config = dict(
    num_hidden_layers=9,
    hidden_size=64,
    num_attention_heads=1,
    num_key_value_heads=1,
    head_dim=64,
    intermediate_size=256,
    vocab_size=32000,
    hidden_act='tanh_gelu',
    norm='layernorm',
    norm_place='pre',
    norm_eps=1e-06,
    positions='learned',
    qk_norm=False,
    attn_scale=0.125,
    bias='all',
    tie_word_embeddings=True,
    parallel_block=False,
    init='orth',
    init_std_qkv=0.0623,
    init_std_o=0.0,
    init_std_up=0.0623,
    init_std_down=0.0,
    optimizer='soap_variant',
    learning_rate=0.00624,
    beta1=0.95,
    beta2=0.98,
    weight_decay=0.038,
    lr_head=0.00938,
    warmup_steps=200,
    schedule='wsd',
    decay_fraction=0.611,
    decay_shape='pow',
    final_lr_fraction=0.1,
    batch_tokens=16384,
    max_seq_len=256,
    doc_mask=True,
    train_tokens=114000000,
    max_steps=6959,
    dataset='wikipedia_en',
)
Each number is 500 + 40 x the weight over its row's rms, rounded and kept within 0 to 999. Layers, rows and columns count from 0. Numbers have three digits each. The size before them is the row's rms in percent of the matrix's.

# v: layer 4 attention value, 64x64, rms 0.237, rows 43-63, columns 0-63
# o: layer 4 attention output (transposed), 64x64, rms 0.207, rows 43-63, columns 0-63
# up: layer 4 MLP up, 256x64, rms 0.289, rows 0-78, columns 0-63
# down: layer 4 MLP down (transposed), 256x64, rms 0.272, rows 0-78, columns 0-63
v43 098:523493501547464516558502526541487501491518503503532457532407427527517535560518428571449469550455548465447512467538518464466510448476457457527454552473506475531465589530501573465513481574503500
o43 097:466527539522481508459577557433461511494520442511464502528454585513423546458471531521491458464454503516447502479483466479525435523573538490518527456482457489473549420437484439528492547473482441
v44 100:462465467480568502524509532497561467423464499487479503467610518446494431439453507490520509511473569390457582529482531498521515526490509520590552487511491469559545502476522511505527539504486507
o44 100:522449458473488486449504528488462442446544553507527511517518487492451415468515566498501536554592439506540460501490426487521538465459480521547588459493554498446437490474548513486468473527545445
v45 094:494430568426447473517490467496467586516474463496487552513433523457456541556526463531432502516478475501554512604485544497512487474498517505508515540510484486424480476469535458479430590490491460
o45 098:521510469527536456519448446503449540467502440486511460538431538587591466499481463513559451461488381465467465485525509550459414521557501542491491513505503524481493519442458525505544476489480497
v46 107:473581485484468498469554515480491585489426540494448595476492598479504489513525485455492522384494499471465568492478521541556508500494517511491431528471507501502510451513417523488492491451453476
o46 103:507464522534566574501464472570490531437565541470503454510499391513500518539506481542490541455545451495599461537535538522463477491475432484514555540544529557544551457491492508505534505467508534
v47 099:496517475507486449525517498478479490536549483539526560499479515515540455442468488518498532419458451518466411445516509475495537589484549484518426492465355534545532462466495500558496474466498507
o47 097:494478529477473440580488494577454487486491560445522479489509454493491527526527560491513448537459566461534532524567570537473617509470498483497521445519515538519461488503451471450465535429538545
v48 093:437505510533460530499521493493507525507376525466491584472521521526459537502419522522442506521442480565498436469474425532466502495452485513512480517529501486494540511484491616516461441484474566
o48 093:447525480536590472488457591512508528486515585484456447486494514433475524496507500515524456473591614518533539581526484533449470496520485499511516529503503513457442536505467515476539473442546522
v49 100:490513477478431548539408495498456424536541484475501505506427543525505604537531565549476476482540430447484502435501461469496539512544477445535498516500510591462462486527491510492486495513467569
o49 101:557464551489618526454477487495485512495498454482462526415534564525491508467486482433444446528445557444533490488535454489473496560469555487466426427529493512543521512488493435541523533508519487
v50 087:516476482464541463478472550481493490530463510453513484508501434523436464533548581521494492569529550502483526548532567572419403458543493537531541498525451457443504514518569568466475492470516495
o50 082:522514499576493466540482534502523523455475547506493525536473494584531455469516490523550477631575487525434513459467449471523392507478545491448478527512437479485497501529525528472544475538546534
v51 098:448450544510560505524538429564558498514467425500481502538545536566505455491529534431430538552501497534484578536585456511458505511519465521494508462485459536543446528584491490530480463490478506
o51 099:469473487484541514489521558492465481502444539591476550505504500570450538508500486478486525483594555566449466455474532493489525521505494470447498523550557445472544550543414588513486512535566510
v52 106:424457494482497535512480461537515488556531518548482564504538478403478512505505404520533486540534536504491439485500445518532475415430486507523528499489443529494524586451507573534533559522462467
o52 097:510504470541526523443518546481437494498471469403538467491515578544496496468488561509438555488466499453520570538562506526555503451556465511453549510436439463426513524465466531546481491482536546
v53 121:519529539513467494490581445488509598464472483497503496514497531585452588517565461499438512565513470495582419492514476467454483512432432488479504510456545471458498478495545491532476545539521512
o53 126:463491471480521495479475532482476520533489416493529430482467488425534521470478432542489424425525502517377545464523511474486506523537554480500499607500537511473539542497457488554504478487430498
v54 081:419489547464490510538537504455565455545491564484519480503532509455469552546489516549467506481480464534529446531399526529494474505421511516499561466425497454530452482487473526555493490490608463
o54 080:439492541463405484423434513515525525546465576518487462502503510495499464444552538538521423504410492458507511495545555528470473445480544506510553508496500452459482598514479500499498452449469472
v55 105:521487516516525543539483560536494515448550412492539394479497482497494478487564420524570493505447490468508476504509591405532525483537482450478476531558463505558553482459480456496479490546501475
o55 101:499506444480441457487564474466496520570515462596539500542420508517495524455520528480520503509502422449531512512481500499521590509533535477540553477448428555510536460508518463461417518564463502
v56 096:540498455541514518521487466472476503499602534480544480482531495458478348437532548458497493512476436585474456515531516492458497504479523497546530483490441495498516486466558426528517502559520455
o56 096:504490450502432464635530509467496506512488515552539490495465464529555500509584538523499500512521596495493525501513523514496552499499481564594462451492486462568548559508513477461477509503516581
v57 100:513441531489516483431529497528438472499471530504472441479462470486529479575429489481508484542537557456502476487503490420487525452428381528457488523567458514464501499520465540468582557503511470
o57 094:433507514536488508442526541441502501539484490418466570506515568495521545521501496513524544501504417553467570521536433442508472506584461478467557518576521466515478437539569475507511505469462489
v58 105:516475428522538530539491481462539494453534525476477492528466425549528433476559598493519441509494524497417513463575492495444496498542493492507512482474489502494490559490485447535394442548472560
o58 104:551475451512478496495539541444527516446464507541504531449488478568497514477474449504456527505551649514469500428452500488497495470468557494514425419461486508559497460509534508504445535512554469
v59 101:461522460547535527536498479553494552559420411496537507488572532504419478514570517446511537558486493476527494485472474530512514483474462485520485486566453564524491498512486545477444436439499408
o59 106:474544507504551491499497544551499451576478535543504504477439450548443492517514489495486499485626525493539536493514489493479531528533464477481507562507441522383557513529457508483507473493560596
v60 108:477461547545550483512479484530521502516551497516518485495487481504555594530519511482499529509517441573515554513530458506495499482510485371498467522428537490522501522448469451584538387517483446
o60 115:477530518458457488436488478473491434513481464548491470481501503460460541564519473482488508445418526496504426453456551493429550447537560488509472480410496421496518476497418533575478499460489522
v61 105:467565479523469545576525409493494519518492452493490566502499453514519568463579498424516518490514522485524457394490509504503548556468499441513480484453491531555434438473449460518503524458481535
o61 104:552461542482536512464469518546457459559430471494487447413481416524457477483464469526432463467536548457517519538477567436503585471441489448490456480522526528460489530477458467542521503475457500
v62 098:569485504497518467478507469506529470459483416508485470532471545491425593441503472520482544509463490549519481489533526481415484486519557521497488463456526464576449481537572502497514442383494531
o62 104:527515524532465496548492472488516500506434478571466494568501511409505478478503568515524444539505470518438412474448491472536529489446494485419469567453548500465513499487386524454511474488531457
v63 089:541486526452555452500444495457542483515435527474462549467398489431462547522533561569523514449517528473434492498455488462470476517520460469496526481577562479502462518482446488486475472408518524
o63 079:635505520549509541439436446546564529492521521492546564502492525542511431530485487504507495548491508494510515464495483459475436456471536478446504512474550555478404465528490469498499503466565448
up0 109:566480472453527536501555506518476442533524465497528505523481435503541530513554548519485477516474463520496597545550529479414505577504432460576468488561474517519448522577546523477530458550506485
down0 099:563506448518517462482498454459559510512504512459404498534397445473542538472535463483471467576504507540537463465518471501472416532514453530476495558481555491495472528486457489481546580435468482
up1 156:553553487521525537606592491534531530508474466549551501501535518497553537547512534547504464509469555493581529514482534484530521518485500532559516494510543498561476515561505553517529448585587497
down1 101:539485553507494507477479459492499528416573478468465529485491479495496535516537475393489516552526472564508514454593539498494616446493549532513544507504511484556453468543468470499435513464474548
up2 124:510489518540490578517532543522500489541479539478537479526558482532466532461455590536504481494521426551468515488508610523496629536461493537501509500530546461529535505439507537532454546543524518
down2 120:538534486536459560457492519524500472448520556553438495527508447546474533492489462537511487495487511386541523537423575534491509521502503535569503553450464425495467457523555498502447453495523427
up3 119:475540475476528413420566476436523517511461593509460527543453567501501500510539534486493571514525509502477473566522488533468564504479591474533456493481491566419501476555513460501526535487491519
down3 134:512487513512478486517492560560559529465446455485459523551552495558442491468493449423544509526490451473526546529530487446510609570517469501447470474551494539522442501496430505453487542433507470
up4 078:462508563542503489475477475468517464491505539459578532488504549466507464465539510643478491440464504418528522447509459530449530498433505480533531581515549464500458543486499461543500553509544487
down4 070:490520443515468518534495554522489565485512522506434515468486541477464521454544440489488500453543471513562587472424519454551520530458494532447391459540477496533515463482501466491507392542514527
up5 100:463537541515516501533590505519451506477504510492525471551502491501535569535487474473541527527441562499425570559486474493471527538483537453467439439522493525511588487517575468502504525474584581
down5 111:522489466534492484564578470475430462422472543472531520524573477437511564462484429442510477537488541473464542531413484510494491466479501492510498481503523505490580511496458464523513587436543548
up6 104:448506530436522435510520405507483478565496480492522460506520534398525540470489553510460476513471513485517489568554468546484428487511397481509524468469547483448511512487548504462497509602511471
down6 099:523507560487453466498538493506433515469491534456580542493548467446588519491462499474495465430497413551586501519549495432496547545445494434519568468529514563542499494511528543477487493505522505
up7 099:514446514459413507553497519497450449532557539480565488490457484570461461552460552491491517496590455511516502520466530510486504506511457472543468422473578515507407513546526550427519513521503467
down7 102:571549454479486566487412487468538498511471523480523504495461536517535499547505427466484464526425508474467566516481492496516451584550494532516411462462491504539471463501522422541440437525458525
up8 106:536484553518486542532463453532549402536480517516518567481543471548554504482472491546480542564501518496485475537487593455451487551520506502526470502525554503460549504487586482496594472555545547
down8 108:470511438491509449473562507554480475558513503439465502487582516530484456529543473500497446563528512512462417464478553529488483532490425534490587516529476507492546550415583536489501483554481527
up9 091:513468533473478471566479528530514569586470531536492505557412466476540530557495465502549510520521539460550415457448444530538466464466529529569504500562536543510503582485532466500499554482503479
down9 080:453490499492481505550492573509571419485505458388481559473578509494463487507489433515563447510525448482450517485497493455536472459530493470454530526454571463485558574494485509500507542497556474
up10 081:516532540546493444505475584560449453494489541499563595567450571469505525510459529520512476484441493461506489577547519523467449536525462527506505512512427516511532525489511523569484535477593495
down10 074:531516490500523454524493548514552520477470535506423498485471554498509512463542429556514517508586491516485552525397489492565537476422532519462423435522459559512486455508497492529537405510505527
up11 109:496505416495510493434499481466498450491515482519502508484436501477505410460519521494520430471415451427489470474530473468491437471468480434516469435425457428434461517499495534526465455521453454
down11 086:525520465510520455487436469501461532545509442484454491486476551457471562510474450536499472466540488531469538572449461563463494521459468488459343484479486546487521432444450496478506494497485464
up12 107:477562588581568493476524488450531464464533537480433549509562485523501433505496480477531515507476454453441475489535491478505540499560547446481578564463419476531496534484511478496488452457485555
down12 093:523480458494425490546475525463491498437508570450517520500584430452510538464469546432511511503534515476467480471545447495489577489484451519553480531478560548516587465521489543519433524449555479
up13 087:461515486439448497554536478520500501547502466489519484515538568585486537574495576541491524470422485459418535535514519534497480425517432511489542443521519484563519512500565506467515513521426552
down13 094:521447490522524541516607495515427460557428486450544489520491495451509496521527461490483437406463498513464548496472518496482453421513501554495477522476397511498540512403520512544509516492519519
up14 108:476472597455486537488614537491515515491509496516506506507478489528443544487517531504549576487547425546495416583502490492499530479439571524490549511524508527518493532496569450565540500515547477
down14 106:543473504433518493501530566515469498566407482433504562495445481466566515586506511512462498495453513468543469463576498468416527484416422482528524502583510505478466525510488482518489499484501519
up15 094:528459543506540557525488501503506558449482482535479459507608473527516456540452516454539438512494430507546441483432547515489549497434449500496461504484426533460551582499463500493557496561495486
down15 097:516465487502505482504498490530461504468554470441563483525519563514580501510442449523500489505476399570490492474515511529457540463538522514491463518569516622531417454486500425468494562497501508
up16 091:512489478496497574523483500461597514515540461521494564446469462516536533527490520402462468482451537425531518497466510521492530558431560551538424444554490521521478406517484478529498522517513476
down16 098:508510474486481540413537503501597476581428499527458536463499520505453558409466491551461559483460522470536511478497461510504470516491518594453544491471446514517543434503532478559517520469534527
up17 110:513535467490560523527534581498484483528528531476483505535534509474555484548493566476477408487523446555544517492470575505509398509542528429566468459483574530487485507555520539538514526484459440
down17 114:483490471489483433544521566552463471397457521573510465485516484513567473491530466530486477477494432528478476544500517476557542520539455456500505457449545488486498612531441511453488421518516460
up18 087:499479462488561522506553508447587545448507460493482523486524512485457501503449493486496442514555516544468478452560559555568469531540546493449537412501555471470463510489561420538473570516487461
down18 104:475497533537564547459537499420449560432505496508452498551442532480494585481503516541463595515490483497449505425524446560499491534464493433522450487540509450511509492549559485451509507501503560
up19 103:491498518465566521463591551502458506444506567515498555471482443520457560537507518590456536483500501509593497454453482547514474455496522471511540500543517515527550434553552528571494565479505500
down19 090:532424514459447461545450485526474469494516447509531464506522551529600435479480476501534475565496479503453539534490534481475551514551480543442495496489461559513472626469499537523490451456499558
up20 114:556468486551496514509553476586592512484519418507513525540526477555573448475505495465474491546444517529470511562535487509456536437571581538564573508470504528544529511521498504508552491490515505
down20 103:523513504487482475535472621482469459470480614538538482495484536510499466541503525470449472514511514427473446534528507523479447468477506514476556469477475453468526506535579480604530481481423526
up21 086:416492499481558540561550521447429522468458494477507495455481514483456577526448552428516459528482480521512449432517455526511445562495466473481463501505453454518561459541481475408523539527475501
down21 090:472448507530493436511507509449495510576499493426576557477557497434525519550578481484516528479506513493586520511475507471568495476468487555520583519534454519526544498393502505524482504567521496
up22 102:476493467431500462485541422576470492523493474522537501467514511515585501526501520452455524448524525458506587542560516509446501474470457536518465523488450502541470586556582443508499475510436449
down22 105:489462575443432489424524522438538493540489525544491513534492466488497484503455492516569500412484454457543493453476484473561559559520498517441503503590499465465530408453451474513499526530481471
up23 105:499502614497536484505524570477539584526483509534538460443529501517586454489472510464443517530550531486518575457548571476500563479479549450493489549498518510546462558500541481515520500498539565
down23 108:532518442466569494491525467527526519501447405502489503446460498517519538563498435570496424519456556523539488526535526531474448534571522478478495577483497542447544489406460526511501497468477448
up24 085:467520530597498508524491542439502490463510474498552582502487496470525515569424489466475495534493509478513474462461466473480497586588506502518548550535497410556539524495480488520508383504489527
down24 083:543533458449505437436538494585549608497547534516471480538524517514515550448512503477459479539504466500564464564483505508518545501455512510493472546514467589453505544463537507429542514445461530
up25 088:475493499457500480510497600569562537540471498503522522488461532465531478442551512511530416499495543534430614439554479526542502537509532533469463523513523479466539530540543421532489468457464502
down25 075:491456504454464504491453504482528555491539485388498504530566574531476531558465525426527489526595530558507523514517534490478551538522471469536558483498539528442461469482565477469420520514455502
up26 060:517543474473515528470491507438484446428433536484511511500526445499457476567516471426456559482490509489491484508447493531529458472599492447541469515451532472433559540553535475412492442481457513
down26 074:488423463482483486523508494562506487490560480485501486556550531532572476434488511469469539539414526533505540417474545436535422504464527552515560494559452547468444473504487485560528498558494529
up27 100:510573456502479497518527463602512489566532515539531446505522514450549465535472512470520530521519464542568540547552513543500510446564406463513521510525486496544457509479505488412410517494492552
down27 108:462509534482470509558533509505423491457525535529528554484524463551506512521490420435519495484451441529420456449489590477462608530495572531512459507560549530494516461510459475493535480536501498
up28 090:494489490427432478528525523477469498568567479506462564480474499526554445485516497508500499533505462532489552494488538457524518588481457463518446477418421470480565443517597517488447507444473527
down28 088:548487563503584515464490497504491480517503516569493469496562537504427537487432551523476485533539537504500465571492506533488549532530522463509551578542524551494451568436437567463542525475566486
up29 119:490467504452444425482438520466488445490447492509557573530483522573445461491469472498526419560524497542437471485470440452436518506563455462432491467520515473488468533499521450469441529527520475
down29 127:503478478487528490505481564495489537521517465476476539500538544501565496516472368436505506535483399544519511531456465492440560541517489443444452437528493531527440498575486447452497544501491483
up30 107:441559617467451537508521560478423510505504521523493554478507467521502467458490506503518531509568471458493480455504581520481515501464501490487504512498581423507447449566560567512468495528442535
down30 101:488499530545572475490507498552504526497508516511528470485545489511493495443517569439547396437507489484434530487530568525546552522546506483497621524518475531566526480432443535522524479551524511
up31 108:472455600401492476543545515551545499462505507580474527498461541485459495509485452469494494464497528486442447482397533569485462496475476447515518451489468481532521516595486492432477517500480502
down31 102:460542517505492491526538500533486623477475524563508451431504528479518509524437493472437457437457497578431449508458510509532514502556519480480525497477487584493532426512508432477443522512443508
up32 091:495540483487526443499534522545482441521477502514527493524504511476558510516472445494502508508555537528533460482499570522514529562478452463516493364574441510525467508548523499603507516581556451
down32 094:449517513555456532562537466449453539584453507504481455513457427476443429477476560535514507516476499488541596507462488494505468473504497490489543600490521434506555521543557485465516484473550519
up33 095:559498525532528502524559599531545436501463574525518517560553464542540457574528488473471487499478509464539534507489464524488582490527522501514515499456466502379494451494488579473528476464507534
down33 102:513491473507439520487456495457510533468501513453427508494521498445423547467461458503529459499490502483424487522489440508504421474521521497511469544541477448611506485596545433542475526465446448
up34 118:517445514519486526452522547437516505531503505491496534474523492552540524485506603540550527487475522540477541510456472555476551501507520512548591469539509507538581474556485569525488529474614434
down34 095:520495477500485534541519512489447461551481506432512565513485521499524580451530468525380495579486496507532433516545574546436474461432463462512493494491495522444445535469557520531550535495521529
up35 118:538540484471517516511509544573553495461488532500486509419557455486589511575507476496527532561448481494509508524502569599522558498494488544525515558547475476582567535528550547528472500522472514
down35 121:454563475519509490507545510480460487506459514492526516502426507416388550576550553515495457455468499441498518482486482512479506517546509541522423471490471498452506492516418508552457454473597490
up36 093:462478542430482486516461569460544453570502566563563475457476483438416527556516447549556473514502550557536490458476548508511516475489535470496552491504530491487534489460525527566576519518468467
down36 088:565444487517507509477457482518505473582459530446436516539464548497454517559558484520575468513492452483499501534510503440530543503562490549450498548506497545560436529441410471526563506459506461
up37 098:508543474473532541518506532480466549525501586510456554550437413486490545541494431487490455497521522486488523491557472545591465513508528511539508522472544507492493609562501471430474449566518489
down37 100:526481513514463551503510495565561494463499479394463486452585540548523502521510535447476507500475493587519467570474546486498427429510524470494467503549514572469501496514580520525483507485505413
up38 086:485404458538532593510531552550497485396575553524500534429476520551512499544481494537538497495512507524479536464564482494586515493513505504517541514554494490533494514546549460517483559433477534
down38 094:562476455572532514549472486428470484395516433511428513484473469466522578496465517488464506499549486555527531494550522480419544522459543466466428412531492540506498484513489498474471549500482488
up39 090:538464491480507506568573505472497554497521512490508488455530483521532480563496496440530529541503479454488483553512546466520524531491539492595481526466554531522489510574488536395444588421525564
down39 102:435521555543496557379498512516504461580456438507517494494482501552455492515494500566518505451486454550508491472526470489491453536565506560490504465537556448532513446453492487538548503564465430
up40 098:506506534502498509531527480480498503458526476546507533499544567525540430520453426440530469514552497507452467449471452471543535509476556536542447473474454583552577493491516498551615518561484511
down40 111:512477478482487564453470545514434451445542440479492452544489470509480539555461574473520525603462496481492495458545570507488553519552517516465514431489519448524441552453495543452430517508495468
up41 103:517497524532543466465518516457490511571514529482494490519474502543573425436491476422501457483585514493455478524542503446505453530585593549543517465451479504536491534461519509479547514511558419
down41 114:461515481526427455522513481546480517484494491567490522520452512552482455515486562590450440509476583539484447495502500589526495426465469523561504534459498445489487557536550451481467457526438525
up42 092:544428389546555559539501515514504452507436547477519516489498532456488415553544534499505500526507467510548489485512579526530476517511440466484533534470473459561453564561493495468553506501567510
down42 090:389523585474461510445543514534551529564548508494512433479488469515490559456483483478485474437487510536493566525483536437484537566510509486550499497522509568494552401510478497556482524541480528
up43 091:455470583572513506502535501478496486468424489498488538524504461472524554460463491517466491574468540582582456500487492520473536547593479522480520530579530479521451577480509494481487495588507474
down43 088:528516456550502460472506458497500495438548513549481490455420484529463441518550465554522482506429558437425523528500489565574454529472527530457450536541497529462540416491508486542461452467461512
up44 154:482489507523546533502513513536517520507495587515483547488560477556508549476509522547559519524494526513545549588426510561513487489554544513522567588507531521556556542566518517514518518538603503
down44 103:486485467488512494533469558466503564512498421528529527475373567477522550508546458556504521540433533585543468493538540475469476522457491437493553516469508479452487577471505470496503571494486498
up45 089:572552493602553479509485518528514494485451488580507503481528610545539429507513472550502524474525525520464440472498499539503438465513481529505439479473497506539455568547565578509514504505515541
down45 079:515464481510500563484415455433487493562573500420449468532515449500459493487453519453538567497597535485493556529510521461459525514436447524481475543486520459486461442500470508464542531477525442
up46 099:467561410458420468481514514474419520512481551520487627491492524514504508550550558486472523511534517545495451490513462602463481487545533493536487477506558531495471485524550483535456478561492502
down46 115:497492615514533473554448537503514469483559462496511463528482526477525536474445423477481455477493525487523516477479588523507421569476547531492499382493476495484516500569527469555532540465475510
up47 102:531534491465517480508569452494562467513443512591461509547468476507498508553552469474526470469462540526454447516459492521477441427434571470539458469508512471447456517569451464507591526511500477
down47 086:484519461482511460463449489469482601466471510515509441569584545513479493522489492509475474414491467505427527541483470483525513472509478482528528495518487549530465468471483525398382487536490566
up48 100:476504537475489520432517533624505504510551499579475518493539467525496531554491456437440507548493514537543424515484579487452478549529471487515523547560536536541527439514547453507503499514481573
down48 098:512496403550529491520510465440428494575465483423485436508442526503528447502523540523496517494471464484529540552537485517500520527483554511535444492381488519451486546503491520541537487414486456
up49 110:461462536508461461564606563558479506493498475522484472481578506510543441509515513502512540513462442571562516562495511533542493504535473485526529552477563512498550535573549521534508563432542502
down49 113:500521504557509471494518509468505441505519579443437547563546436472555453485531511466492532478528442460562492415537485488442481576462503517544476481545522526542494491545544542570498552550548480
up50 101:470480502575485489503534489487476493504527506442531451516440575526510527559523564499504596592589530485462464538514529580502545513525494517490521478507513554518544529466472533477544588473558519
down50 079:500521427502540514489521446498461487532542523559561487488441531538581451536501558545484484567441526515457449506514497483509431476521480404468515531468493459492468485540543498417475455544504579
up51 111:510506492602549477494484489521509526508512570473553504561552496486555412484507465381513463495563442569497507484535506486476516598528476457509463526455481486549519519507536538528501469555503534
down51 116:533515458497462466532539519499499424533487557441444537428494442501502535560590550463515460509446531480554484502562453457462501492502479447557548507580566479454518500495503494482500507423505452
up52 094:514478510524467550491486507577588525416547498479516529496566496561489491498565483528461525525436564499546560515547496526525456493445490520537508468510528472481531465590560510540557558475539563
down52 073:516441536523521485497393489456482517536500465487484498464501538613452541486440468440539568573518494525478529556460508610449519457496501456452505518479489503494487456516541515474468532538484540
up53 106:452429501502483506524524426552532501504492497488513525542394448590484500555536515445548475505539467516420473472517448489460560477529478526503501494540475509467466575523452447434463526558478533
down53 132:466464566510537461504592515497491524444524587494502526459474531579610497527445545486489470482531494509482435450558500562504480541450497499473455497523477542529528484561540552513494534560498541
up54 111:501458525484494478498518527524481510500512559529549522516504561506494509440517495476429523496576510551508480584484568492521606504510501452443595509438546506537547488511494530520513531562600546
down54 106:493576468554468432511449533454523568463503503475519513517463566436462501516501516531467532506509497504495462512478474599494483518526511421516482514450509547482565453423398507461554462525535536
up55 100:504555510507492496535512544496493584570455564533555519509523512490509545509489479517494544560525535490495511544511523623571478495554437506459431478505476555511499532483473528461512493593585524
down55 104:496493548539511560505478505488525499535526454554471473565475486503509507427493525551521531492441533424471587528556519527520416555454481509500532506412522467421470492547545458499492501461457576
up56 097:471488590512469565556536507491506556544494467545500519513513560525520563550427551527468553519532548471558559499476528431478563447531527523507427476484505516528428482550529499504505521534526576
down56 086:455457517479514438525512533479501471439486467455524476487402459442532520567496483498520440528461444471474484495468405537485485506539520406572520543482493526474483578525449524537531484530485434
up57 100:539454522481448538512462581465495504523437496439530532466489521560577463484467533504472508494496456495385491519536502500520481470564418498466511475463555486428569544491436499439479526473501526
down57 091:495458536503592534460518469525559528384493525422486509552569513454497526516568417497505531555488468469507444484511457459519503549502517542530477519526463506509525552534485516534463478442573491
up58 074:474552514468474482516507482516488583469499509484550534540486459477491441434529515476499560482469504403554461557602508522546473494509566508456488516417484550533560488506491516450464565467561485
down58 070:486439532538503522507548502554508533518489496558523495445523439535528547485503505563529489499595512552521515498442551437544478529452569535491562424549518477556505486460568548567515458481511456
up59 088:472540466492510533495527461447569509449521516461525558558568508520492475573527509480573490539526452555564568497609527493490468536531497478486514533511494483564502554554526529563466504504445558
down59 083:508491506485525566540532451467503443390523501463408537445499474505475455474576578497463505508546490475571507536462474467467517492482529532457471514468503458452556484540459463556418474479485491
up60 105:539525535492468567501500494546527456497502501512492538538523498568553535516455472483484533480579408509552445517437531558511469476479438523554522510485534477569597517417500485512504483577472536
down60 112:540524494458495522510467453527430522536454491500457519539538472581485473499490462467583507453522505473554507523503521473409540500457486515422474515555466578534513451530522505490458519401542425
up61 111:502452512550509512561546530532468570482563516538501520496491519563475534452405515492551434501580439514489503493530516542600513465477481493546456489525475529465519509460459444519489546544556567
down61 142:526553461496423496407454509501524562607526555455490547470495481484481480586484487502520566527484518441436506466571535506463499500438481524492422488560509520510463481491516492554529532471526520
up62 095:497518538556542472475570462554578519469559566500419526557461449509538515485520532448502462444517515556481465475535528511528477498505502488515596485502469469423527512502543442570543517509439525
down62 091:478513497500499534520462522507464501470527492424520501545486455500529457511501485528431468560448443450541591452460435523513491559542455498461515489495516527579472478542492582493391464450546494
up63 140:534516543541559553558511509510545500494446499510518470457586499544568473463448532496494503622473527501506509542512535517508568497526459457460548485499559507505541516490496543478483492590601496
down63 146:521489516483473577524485487507482437536503434566526536495467570455497482457525537567410483549503509512570550522443488479466467550488445514438451484456476478442458541495487461497569541533561473
up64 123:475538457505542525535488488560487470525511493564529445477520557462518521494457544483541467449559540507471550492514584564419479410520511466445554445528558493489484468497542505511415539500541543
down64 117:501464469574493506530496481461502581460478500480480552468522396496495505587516498449457400485465487546440468486545527459534546480532515504596569539493499543488514505497487526538453510481443537
up65 082:451473505457492545498534485487496553512478465549505501516481482464503576473516464485542515557423564498478510462549566509520571474515542481402479469442542465529548534588487507497431453487421477
down65 089:475589494525485513471607480533469477538555523456487468482528473538476486465453528504471548495476503501579531496553516461509557572493511478513475461523538559603434450467511477439523476454454512
up66 098:475383491457475553526518460498490471511471479455621526473504467499511552531498554550506515507556456524542521496522504453485526559551475548548565523558496491521544505579530471551500463493480442
down66 089:527457502502551525462502475544514546503483530532423499495454529583487517501479545530548462536436568521487509535497474452491421511514509493377509531510392511543471544420490498455540510495508502
up67 091:470491446537486571525520488563554466471528574537516512500440472571576541469507516576557518511563473571545515479479524552548486496499464468483550569464508527438539453557546519460500482503515508
down67 080:550499565500563481458488447519557512559503451518552478537481569493545518480497459583460462531434446453497498528497470590512536430492504547476567496451460534524506528449500510548549454499504552
up68 096:479463520535509565516480582471529542512508475511499468502604488526500471501449515409479510511542451537423467492508515460509577528472502490522476480567513416544518527512427470516534506548499595
down68 098:513454476526507523469516498483444506524539456466522536557434566521487472501494471485443490498487467443599486552542495476547499572527505516457452411517539548473406478422474511556518478464500548
up69 092:447503440482482530511533461457512448513545536423481522546450471490505557501533500516499463519509482465473505615514556522542538544474534481465529502435546488480422581550565531487466447562482523
down69 080:485549557588460503454470552504510512497473556500532491524475459586501443522432483414559520482544565529520536461475517525493474471530483534465547474445477573475567449498545476474475470466557496
up70 097:568600510515581480433497495454504440513451499525516541567543560468489523481524523488544497438539495454474497492531537547504476518594572552527556464523488461508539513456514483537495467527451545
down70 087:538453548488506537423454476529501474449539457563499518524456582466557498483486524502474540581480507555571510424470487483478492453501500427548511522462495501467481553485485450447531559501480410
up71 091:509531480530384548497505532473549522477500518528545575547486442565522528465574445552486501557509522531463516495536466514522523557564546570525495500482506525477508527498504587517533479565549557
down71 069:518513543491451559437441469504467485543538506531588528512525584516463498500439545479524569540490504498512493522528429529429535495542475452507534597454496507473490492466529440434554490560483489
up72 114:528543516571604473558513481526525517538513549523543496489499538567580502525487556504528457456532541496542558541491584457567487454525587537544476559483537492555498522451507508472486490480497509
down72 101:473518502470495503505539437526445501495489540481529623522472449529459528463555474490434569490490478559517457483569499509514527494473453462520557438541449459429460485537541528522454499493501591
up73 097:517469484374528557505490561578492525513417456561492467413495544435534517510500475456486484446502524427469544498486490549486503501473472434502496486484498513484468509483548446448495534523551555
down73 104:495541533551526500469493546505472514518516578474456497487600427460497431508491540452543518489463492529497514527540473457551555508492518509443471521543452534561522437586587527500487580513518486
up74 088:522483480571588497505534473491565543529569489536497494457492489474481521490479499508443440486482519489497497567478518542584486499519568494530536508559451481589495487446556492582532491547541414
down74 095:538536468475511534559515463478455479476458413561541519459501495494542507491438416422469483500460521517490447442536445518470455515523440527570556454459505571456500462510476490501441549457478528
up75 084:524487506497512523481518556547576460499491603542477515571515457513499466555503428513573506488469494554486553490509488497517506535537489440446572522512572490509479501497507495478619460458526567
down75 082:508485498561467461468369562471465498547533496447492466473478500434553484417535507520512457552492482483499537571498554528522444499534583538498536516453457488495544516545505537527503459527524440
up76 085:544490438494469521613524465489442483510519452527511533455485555549537525542454492587514510525535539489511533524463565522515538530480512507494367475469502500497568479519540584487497501478509539
down76 080:563464445483486502564524535458479467464511506548532500541480505573594488474504579414486536564562524489493519450498563509516560468569492520501505509431434456515503534537563499505470499462472474
up77 087:550500449489528510486526547441531491530495603504528508515537562468565533534527543503441540457479497490519530559565496514538553450554470543435542491500473514511568554468445480504586482558515466
down77 085:515491500592512396512535456514591516533519487431517504408483517498479540588550557566495487505545533488485491515493508427486561543480523518510499469485544538552461504443508482478543485480533454
up78 102:442496536511505533493521538544454542528486556506485476565553476493507551518490517561510599524468477505504519590505541524487530462527486511555574560583599529572466530517546472457505482507485521
down78 107:570516437524546545477489492469547462423533472567503523476480547541480495463485563464445484500536574513467494469509464490527472542509489481454448459441403478496551416498484519556489583499495492